Each number is 128 + 32 x the weight over its row's rms, rounded and kept within 0 to 255. Layers, rows and columns count from 0. The size above them is the row's rms in percent of the matrix's.

# layer 12 attention output, 64x64, rms 0.12, rows 0-48, columns 0-63
size [ 87 118 107  88 115 103 102  97 102 131 103  88  94  91  97 130 110  79  66 106 111 124 104 115  87 123 112 106  89  90  88 110  98  89 100  99  87  84 107  95  90  79  93  84  98 104  96 103 104]
[[157 152 133 127 113 124 161 175  99  93  43 133 141  77 129 110  82 130  99 125 119  97  91 107 135 180 164 126 194 186 125 142  85 114 100 142  86 145 136 190 118  92 122 140 136  49  93 139 202 127 106 109 148 145 137 120 111 166 114 157  98  99 140 148]
 [126 181 145 107 120 162 141 146 103  58 206  94 151 110 135 126 137 129 103 118 121 147 136 121 124 118 142 114  64 133 133  67  72 138 149  69 124 181 107 155 131  90 155 156 175  79 171  90 193 124 153  98 130  85 151 157 181 159 119 133 115 140 169 115]
 [146  62 131 141 139 148 136 146 103 137 159  84 156 142 126 129 140 101 111 153 143 153 191 116 125 170 147 176 164  83 158 183 145 107 128 105 103 143 121 156  81 148 209  76  94  71 155 135 114 113  90 185 144 110 167 131 170 168 112 119 198 135 129  98]
 [137 164 143 119 113 135 108 181 165 176 115 108 150 117 130 112  92 171 117 115 177 146  89 136  56 132 112 163 141  76 157 198 132 122 190  98 111 116 132 156 139  96 119  76 168 165 122  77  94 130 129 117 132 130  96 130  74 120 151 107 194 134 104  54]
 [170 126 160 163 148 101 123 149 122 173 166 145 127 162  85 109 154 126 163 120 114 109 215 139  79  98 114 108 158 110 125 106 129 117 102 148  92 208 148 120 189 124 111  93  97 157  74 104 124  92 142 113  52 103 136  98 138 111 146 113  93 169  68 149]
 [ 85 104 132 102 119 159 124  78 128 146 130 112 147 165  94 172 146 113 183  72  65 123 126 135 140 134 147 132 215  74 101 106 147 161 169 100 137  94 124 126  53 126 110 110 146 129 159 134 116 135 125 107 135  93  77 141 141 179 136 104 207  75 127 146]
 [139 109  54 156 150 166 147 132 145 132 173 191  75 102 105 129 150  89 167  81 172 134 119 139 203 105 148 149 123  96 115 120 149 151  79  70 125 115 118 166 126  86 112 210  90 134 111 150 145 138 175  68 155 104 139 155 151 115 126 132 132  95 146 134]
 [ 49  81  87 117  87 157 126 130 126  84 138 138  97 191 105  99 133 145  92 117 181 138 112 128 136 147 139 161  91 170 117 114 172 119 134  90 134  76 120 168  73  88 115 170 113 177 119 188 122 135 103 104 104 181 113 129 106 120 118 123 107  50 166 141]
 [169 149  73  96 120  97 101 146  91 157 134 172 131 130 160 123 123 135  33 157 202 108  84 173 122 124 117 103 161  80 158  73 116 138 137 127 140 138 119  93 103 157 191 120  94 137 168 113 135 129  87 216 105 118 158 129 150  94 125 128 117 110 110 107]
 [ 72 132 114  52 132 179 109 139 130  78 119 136 168 208 146 132 117 140 143 114  82 106 171 139 132 109 114  95 174 136 115 140 152 178 147 100  98 115 130 151 138  68 166 115 150 162  97  95 126 146 139 122 118 191 149 121  55  60 137  99 173 125 117 122]
 [107 176 185  64 112 109 122 199 127 114 191 115 171  78 185  93  99 112 125 111 189 124  80 132 119 158 131  93 130  98 113 147 105 130 203 108 108  96 123 152 114 106 167  92 130 159 158  84 130 106 143 163  96 186 146 124 115 114 146 144 160 139 113  99]
 [120 112  95 132  85 118 123 121 121 170 146 101 147 195 153 154 129 142 125 139 215 109 170 137 171 154 134 142 164 158 125 111 132  84 227 131 139 125 128 124 129 135  91 148 170 199 148 139 100 133 155  72  95 196 120 135 113 121 148 110 184 150 108  98]
 [127 145 138 159  96 106 128  68 124 117 124 164 125 107 123 156  96 154  70 156 140 136  97 122 115  72 123 136 158 155  95 134 194 135 152  80  89  87 125 178 134  97 109 145 156 163 118 122 110 122 100 115  62 204 156 105  84  75 111 133 168 152  50 104]
 [157 140 129 106 147 156 127 145  94 132 151 128 151 100 151 183 201 128 151  78 132 203 135 149 135 119 148  87 111  43 134 139 113  98 157 149  84 148 137  76 136 124  78 164 145 159  98  66 170 108 137 137  99 148  87 100 127  61 131 109 164 167 113 146]
 [140 134 134  40  88 100 124 173 160 139 169 122 164 130 160 161 118 121 108 122 141  93 162 120  94 185 117 157 125  98  79 133 129  94 139  99  71 122 149 127 144 130 150  90 141 193  95  81  96  77 100 132  80 157 125  94  86 114 147 142 135 143  46  98]
 [127 131 138 137 160  70 109 102 102 145 107 172 124  87 131 187 142 159 134 117 156 108  95 158  88 162 108 114 142  76 165 111  79 153  86 153 152 137 102 100 142 113 169 190 143  62  96 136 146 187 181 119 131 141 160 164 143 128 111 201 148 152 179  97]
 [109 130  80 121 176 157 116  97 162 152 208 111 101  55 106 137 101 111  97 114 161 163 105 142 133 133 123 136  99  88 105 109  85  81  15 130 127 152 114 101 116 153 185 111 114  62 128 124 153 125 109 105 143 154 167 151 113 115 109 111  95 114 137  99]
 [101 132 171 163 129 132 134 112 146 139 155  94 101 119  57  88 152 123 144 208  77  68 152 113 121 166 134  54 137 153 124 129 130  99 100 177 126 163 128 154 104 204 130 103 110 108  86  97 184 143  85 179 126 160 114 110 109  85 128 153 109 121 141 148]
 [140 124 179 103 141 110 160 167 126 150  95 115 112 111 158 241 101 124 151 127 138 135  86  79 134  86 132 120  88 112 127  76  89 118 124 119 134 136 136 140 139 121  30 118 130 187 143 141  95 153 122 112 175  87 125 122 148 134 152 136 155  60  85 160]
 [118 213 140 116 118  58 149 160  98 130  78 127 157 116 155 124 112 128  90 191 157  77 122 106 168 139 136  89 152 113 100 119  66  99 135 169 163  74 149 125 152 143 139  85 143 119 128 111 172 105 152 184 161 125 122 106 144 129 138 112  81 133 126 208]
 [135  89 137 147 113  59 127 219 140 150 152 132 145  65 134 119 139 125 138 132 106 167 180 119  90 150 128 131 140 100 185 123 142 129 127  95  85 121 131 214 131 124 167 103 161 140 110 126 130 121 102 175 128 173 188 101  56 131 104 114 122 160  75 136]
 [115  95  91  74 149 173 119  78 138 147 199 158 138 144 112 118 126 162  61 127 127 146  68 130 125  70 110 147  85 148 111 128  58  79  84 126 111  89 111 114 139 192 152 112  97  76 139 126 156 130 123 142 158  98 108 134 114 115 101  99 109 170  84 172]
 [118 123 142 113 136 228 122 144  75 115  83  92  96 116 167  90 184 133 175  99 123 130 163 136 144 147 151 158  79 175 204 172 167 146 130 121 146 118 121 133  97 109  92 118 103 122 142 121 136 116 110 107 116  93  63 147 151 166 144 158 105 168 193 116]
 [148 108 100 105 161  71 147 100  60 120 125 153 123 129 172 150  17 101 113  93 106 143  95 108  33 150 122  92 133  78 155 131 109 106 130 165 145 134 128  84 143  91 121 121 185 120 168 148 140 127 144 157 104 122 152 125 125 155 117 136 186 135 151 145]
 [188 183 105 135 141 142 147 140 138 112 117 163  91  83  94 130  92 120  87 139  87  71 127 104 124  87 116 123  72 129 170 181  98 121  92 151 116 188 140 129  92  79 176 103  78 137 121 115 159 116 135  96 102 116 112 121 131 154 131 157  27 165 139 133]
 [125 160 192 117 131 165 129 125  97 150 115  73 111 151 165 110 132 118 174 162 105 119 165 115 133 156 152 155 107 137 104  75 172 155 152 173 121  57 116  53  87 161 115 104 129  94 204 137 143 141 143 127 164  82 190 133  66 108 119 119 137 124 130  95]
 [ 68  95 103 150 114 119 121 147 136 133 157 127 202 153 132 114  47  92 158  80 107  97 129 150 141 135 123 113 184 195 172 141 103 134 104 163 154 121 117 130 135 111 144 183 208 109 128 177 129 128 142  74 182 129  89 158 146 118 119 156 157 107 148 164]
 [110  47 118 185 189  98 121  99  89  96 107 146 102 133 151 153 153  97 152 158 163 176 109 131 107 161 123  93  75  89 178 162  97 143 132 180 162  91 108 135 130  83 160 133 111 172 151 154 104 153 169  96 111 116 142 157 170 110 120 113  77 115 150  77]
 [171 138 187 166 113 122 113 144 115 161 118  86 170 103  90 103  94 131  96 102 100 152 140 137 165  91 148 185 149 141  65 141 175 160  89 130 108  95 101  72 160 164 101 120  79  88 164  59 113 148 165 139  91 120 148 144 114  57 127 164 120 138 134 146]
 [125  56 124 179 156 136 114 106 191 136 102  39 114 148  99 138  93 132  91 178 120 109 133 119 172 146 138 158  98 197 118  80 152 115 210 146 149  89 132 121 127 197 122 105 131 120  86 157 110 129 137 162  98  95  96 122 137 132 141 135 124 103 119  91]
 [163 108 109 148  76  86 129 126 151 154 102 124 181 184 100 129 147 133 128 181 179  83  81 116  91 156 111 205 129 138 113 133 177  85 149 191 143  88 148  89  90  88  74 105 168 156 138 122 133 109 133 158 146 140  72 103 139 165 139 116 170 104 130 119]
 [ 88 120 115 165 107 124 116 139 174 191 122 157  89 107 133 123 122 115 164 103 134 101 161 135 128  79 126  98 131 199 109 152 155 138  33 145 163 136 117  96 106 183 101 152  41 144  89 111  99 165 112 106 173  98 122 146 167  84 110 109  96 143 117 104]
 [160  56 143 127 127  82 125  96 170 131  89 142 148 132 180 144 179 111 122  90 111 123 106 152 136 109 115 101 194 128 185 104 167  82 125 135 134  70 119  85 116 153 101 177  97  91 166 111 181 156  84  87 208 132 119 154 123 132 101 162 133 111 129 105]
 [126 167 110 146 127 128 127 131  75 138 220  90 122 149 144 130 140 172 140 113 158 135 120 129  85 154 100 159 115 139 159 119 194  85 203 192 146  77 118 146  96 131  92  87 156 107 131 163 158 130 140 128  55 157 112 121 135 155  94 184 125 151 164 152]
 [121  87  81 181 120 148 121 116  69 138 176  83 147 197 155 132 165 150  82 106 152 173 132 129  88 115 107 163  86 105 178 113 151 106  89 127  88  97 125 133 106 154 139  99 140 166 103 126 175  98 113 174  67 153  89 111 109  77 117 149 125 152 188 119]
 [ 80 116 137 147 117 120 117  82 165 153 128 149 163 126 100 171  86 149 102  94 103 126  87 136  83 131  93 112  81 142  94 101 155 133 180 171 138 101 147 168 188 131 138 124 213 130  93 181  52 138 115 130 101 164 119 114  60 153 133 138 163 137 110  94]
 [149 102 137  73 135 128 129 113 127 102 123 133 149 120 181  93  61  85  85 162 145 156  77 119 107 128 120  63 144 120 170  87 169 108 165 118 122 125 134 151 179  91  73 141 155 155 130 124 107 113 154  91  86 195 163 114  50  97 105 109 116 174 136 103]
 [ 57 125 149 129 110 123 136  97 156  89 177  89 116 188 123 143 102 148 127 112 132  58 144 109 160 179 146 170 134  77 119 135 140  84 191 132 146 106 132  79 132  82 155 114 142 179 118  84 192 123 102 116 108 126  51 125 106  95 122 114 125  79 140 112]
 [140 160 166 120 143 168 121 139 114 165 132 150 128  64  95 128  25 155  91 114 116 158  77 139 123 123  97 128 101 152 125 191  98 107 167 173 142 164 140 152  42 181 155 134 157 107  85 111 146 138  86 168 141 166 100 113 115 110 112 152 113 108 161 122]
 [156  82 169 129 118 200 137 173 105 133 112 101 106 115 129  84 166 150 119  91 100 105 144 123  93 119 140 176  73 128 192 143  97 109 100 121 140 177 130 113 115 132  76 156  71 109 148  81 100 144 149 131 194  56 144 139 161 192 129 114 126 120 144  91]
 [179  86 122  92  96 184 142 166 117 111 115 108  99 128 105  78 160 110 109 129 118 156 125 112 141  85 127  86 101 116 193 149 145 108 163 106  57 190 141 165 193 126 183 119 136 144  54 121 140 108  92 166  70 154 133  98 128  85 127 146 112 135 117 142]
 [152 130  65 133  95  97 137 158  77 125 143  92 123 130  78  76 150 112  84 111 163 129  66 125 148  76 162 139 160  40 146  94  71 104  76 110 135 116 125 109 165 109 146 174 157 166  71  98 101  77 131 113 105 142 104 129 141  86 123 102 146 144 121 131]
 [178 153 111 121  93 176 138 127 114 168  52 162  89 130 125 138 108 123 148 118 118  98  44 137  70  85 145 136 166 100 142 110 132 179 168 123 116 101 142 119 123  89 103 148 141 149  95  98 100 150 108 132 146 145 107 112  60  81 125 129 191 111  53 108]
 [ 82 165 127 169 119 107 119  94  88 177 158 143  55  98 110  92 108 118 150  91 132 108  80 131 129  64 117 124 116 159 126 192  76 103 101 196 152 141 113  67 114 162 121 113  95  63 148 119  75 151  87 127 158 127 154 135 162 103 101 144 121 104 125 153]
 [111 130 204 151 137  77 134 158 168 146 116 147 127 128 104 131 167  81  96 116 129  77 136 126 181 159 108  65 142 111  54 116 124 161 130 179 159 119 127  86 126 176 165 103 139  97 141 166 120  97 109 126 146 104 139 131 154 142 119  63 129  77 133 210]
 [148 136 109 154 138 157 121 155 207 100 146 132 145 141 149 106 152 125 117  94 121 117 107 133 147 127 166 135 135  87 137 132  68 104  58 113 110 150 101 109 206 178  68 153 129 160 190 153 101 141 179 126 170  69 164 146 132 151  96 174 122 161 173 156]
 [ 99 164 127 115 108 153 118  89 113  59  89 137 210 156 162 111 101 129 164 104  95  71 154 149  74 177 140  94 139 104 124 165 160 102 104  72 108 100 132 127 110 114 100 152 199 148  84 109 130 104 119 149 156 100 136 116  81 109 107 102 174  80 157 127]
 [166 143 150 128  80  73 139 133 167  44 112 122  78  90 138 137 105 127 129  78  95 105  81 114 146 143 128 121 110 138 136 137 137 160 131 109 110 131 150 128 164  94  80 134 140 178  62  65 117 106 126 104  83 133 125 106  83 111 145  95 129 147  43 187]
 [146 133 111 190 125 140 141 132 138 167 107 144 163  90 136 148 156 132  73 128 186 156 153 116 126 126 121 159  60 160 135 169 146 153  91 124 113 148 127 161  55 161  80 109  88  96 115 167  72 131  67 129  73  93 163 111 132 157 118 144  50 140 103 138]]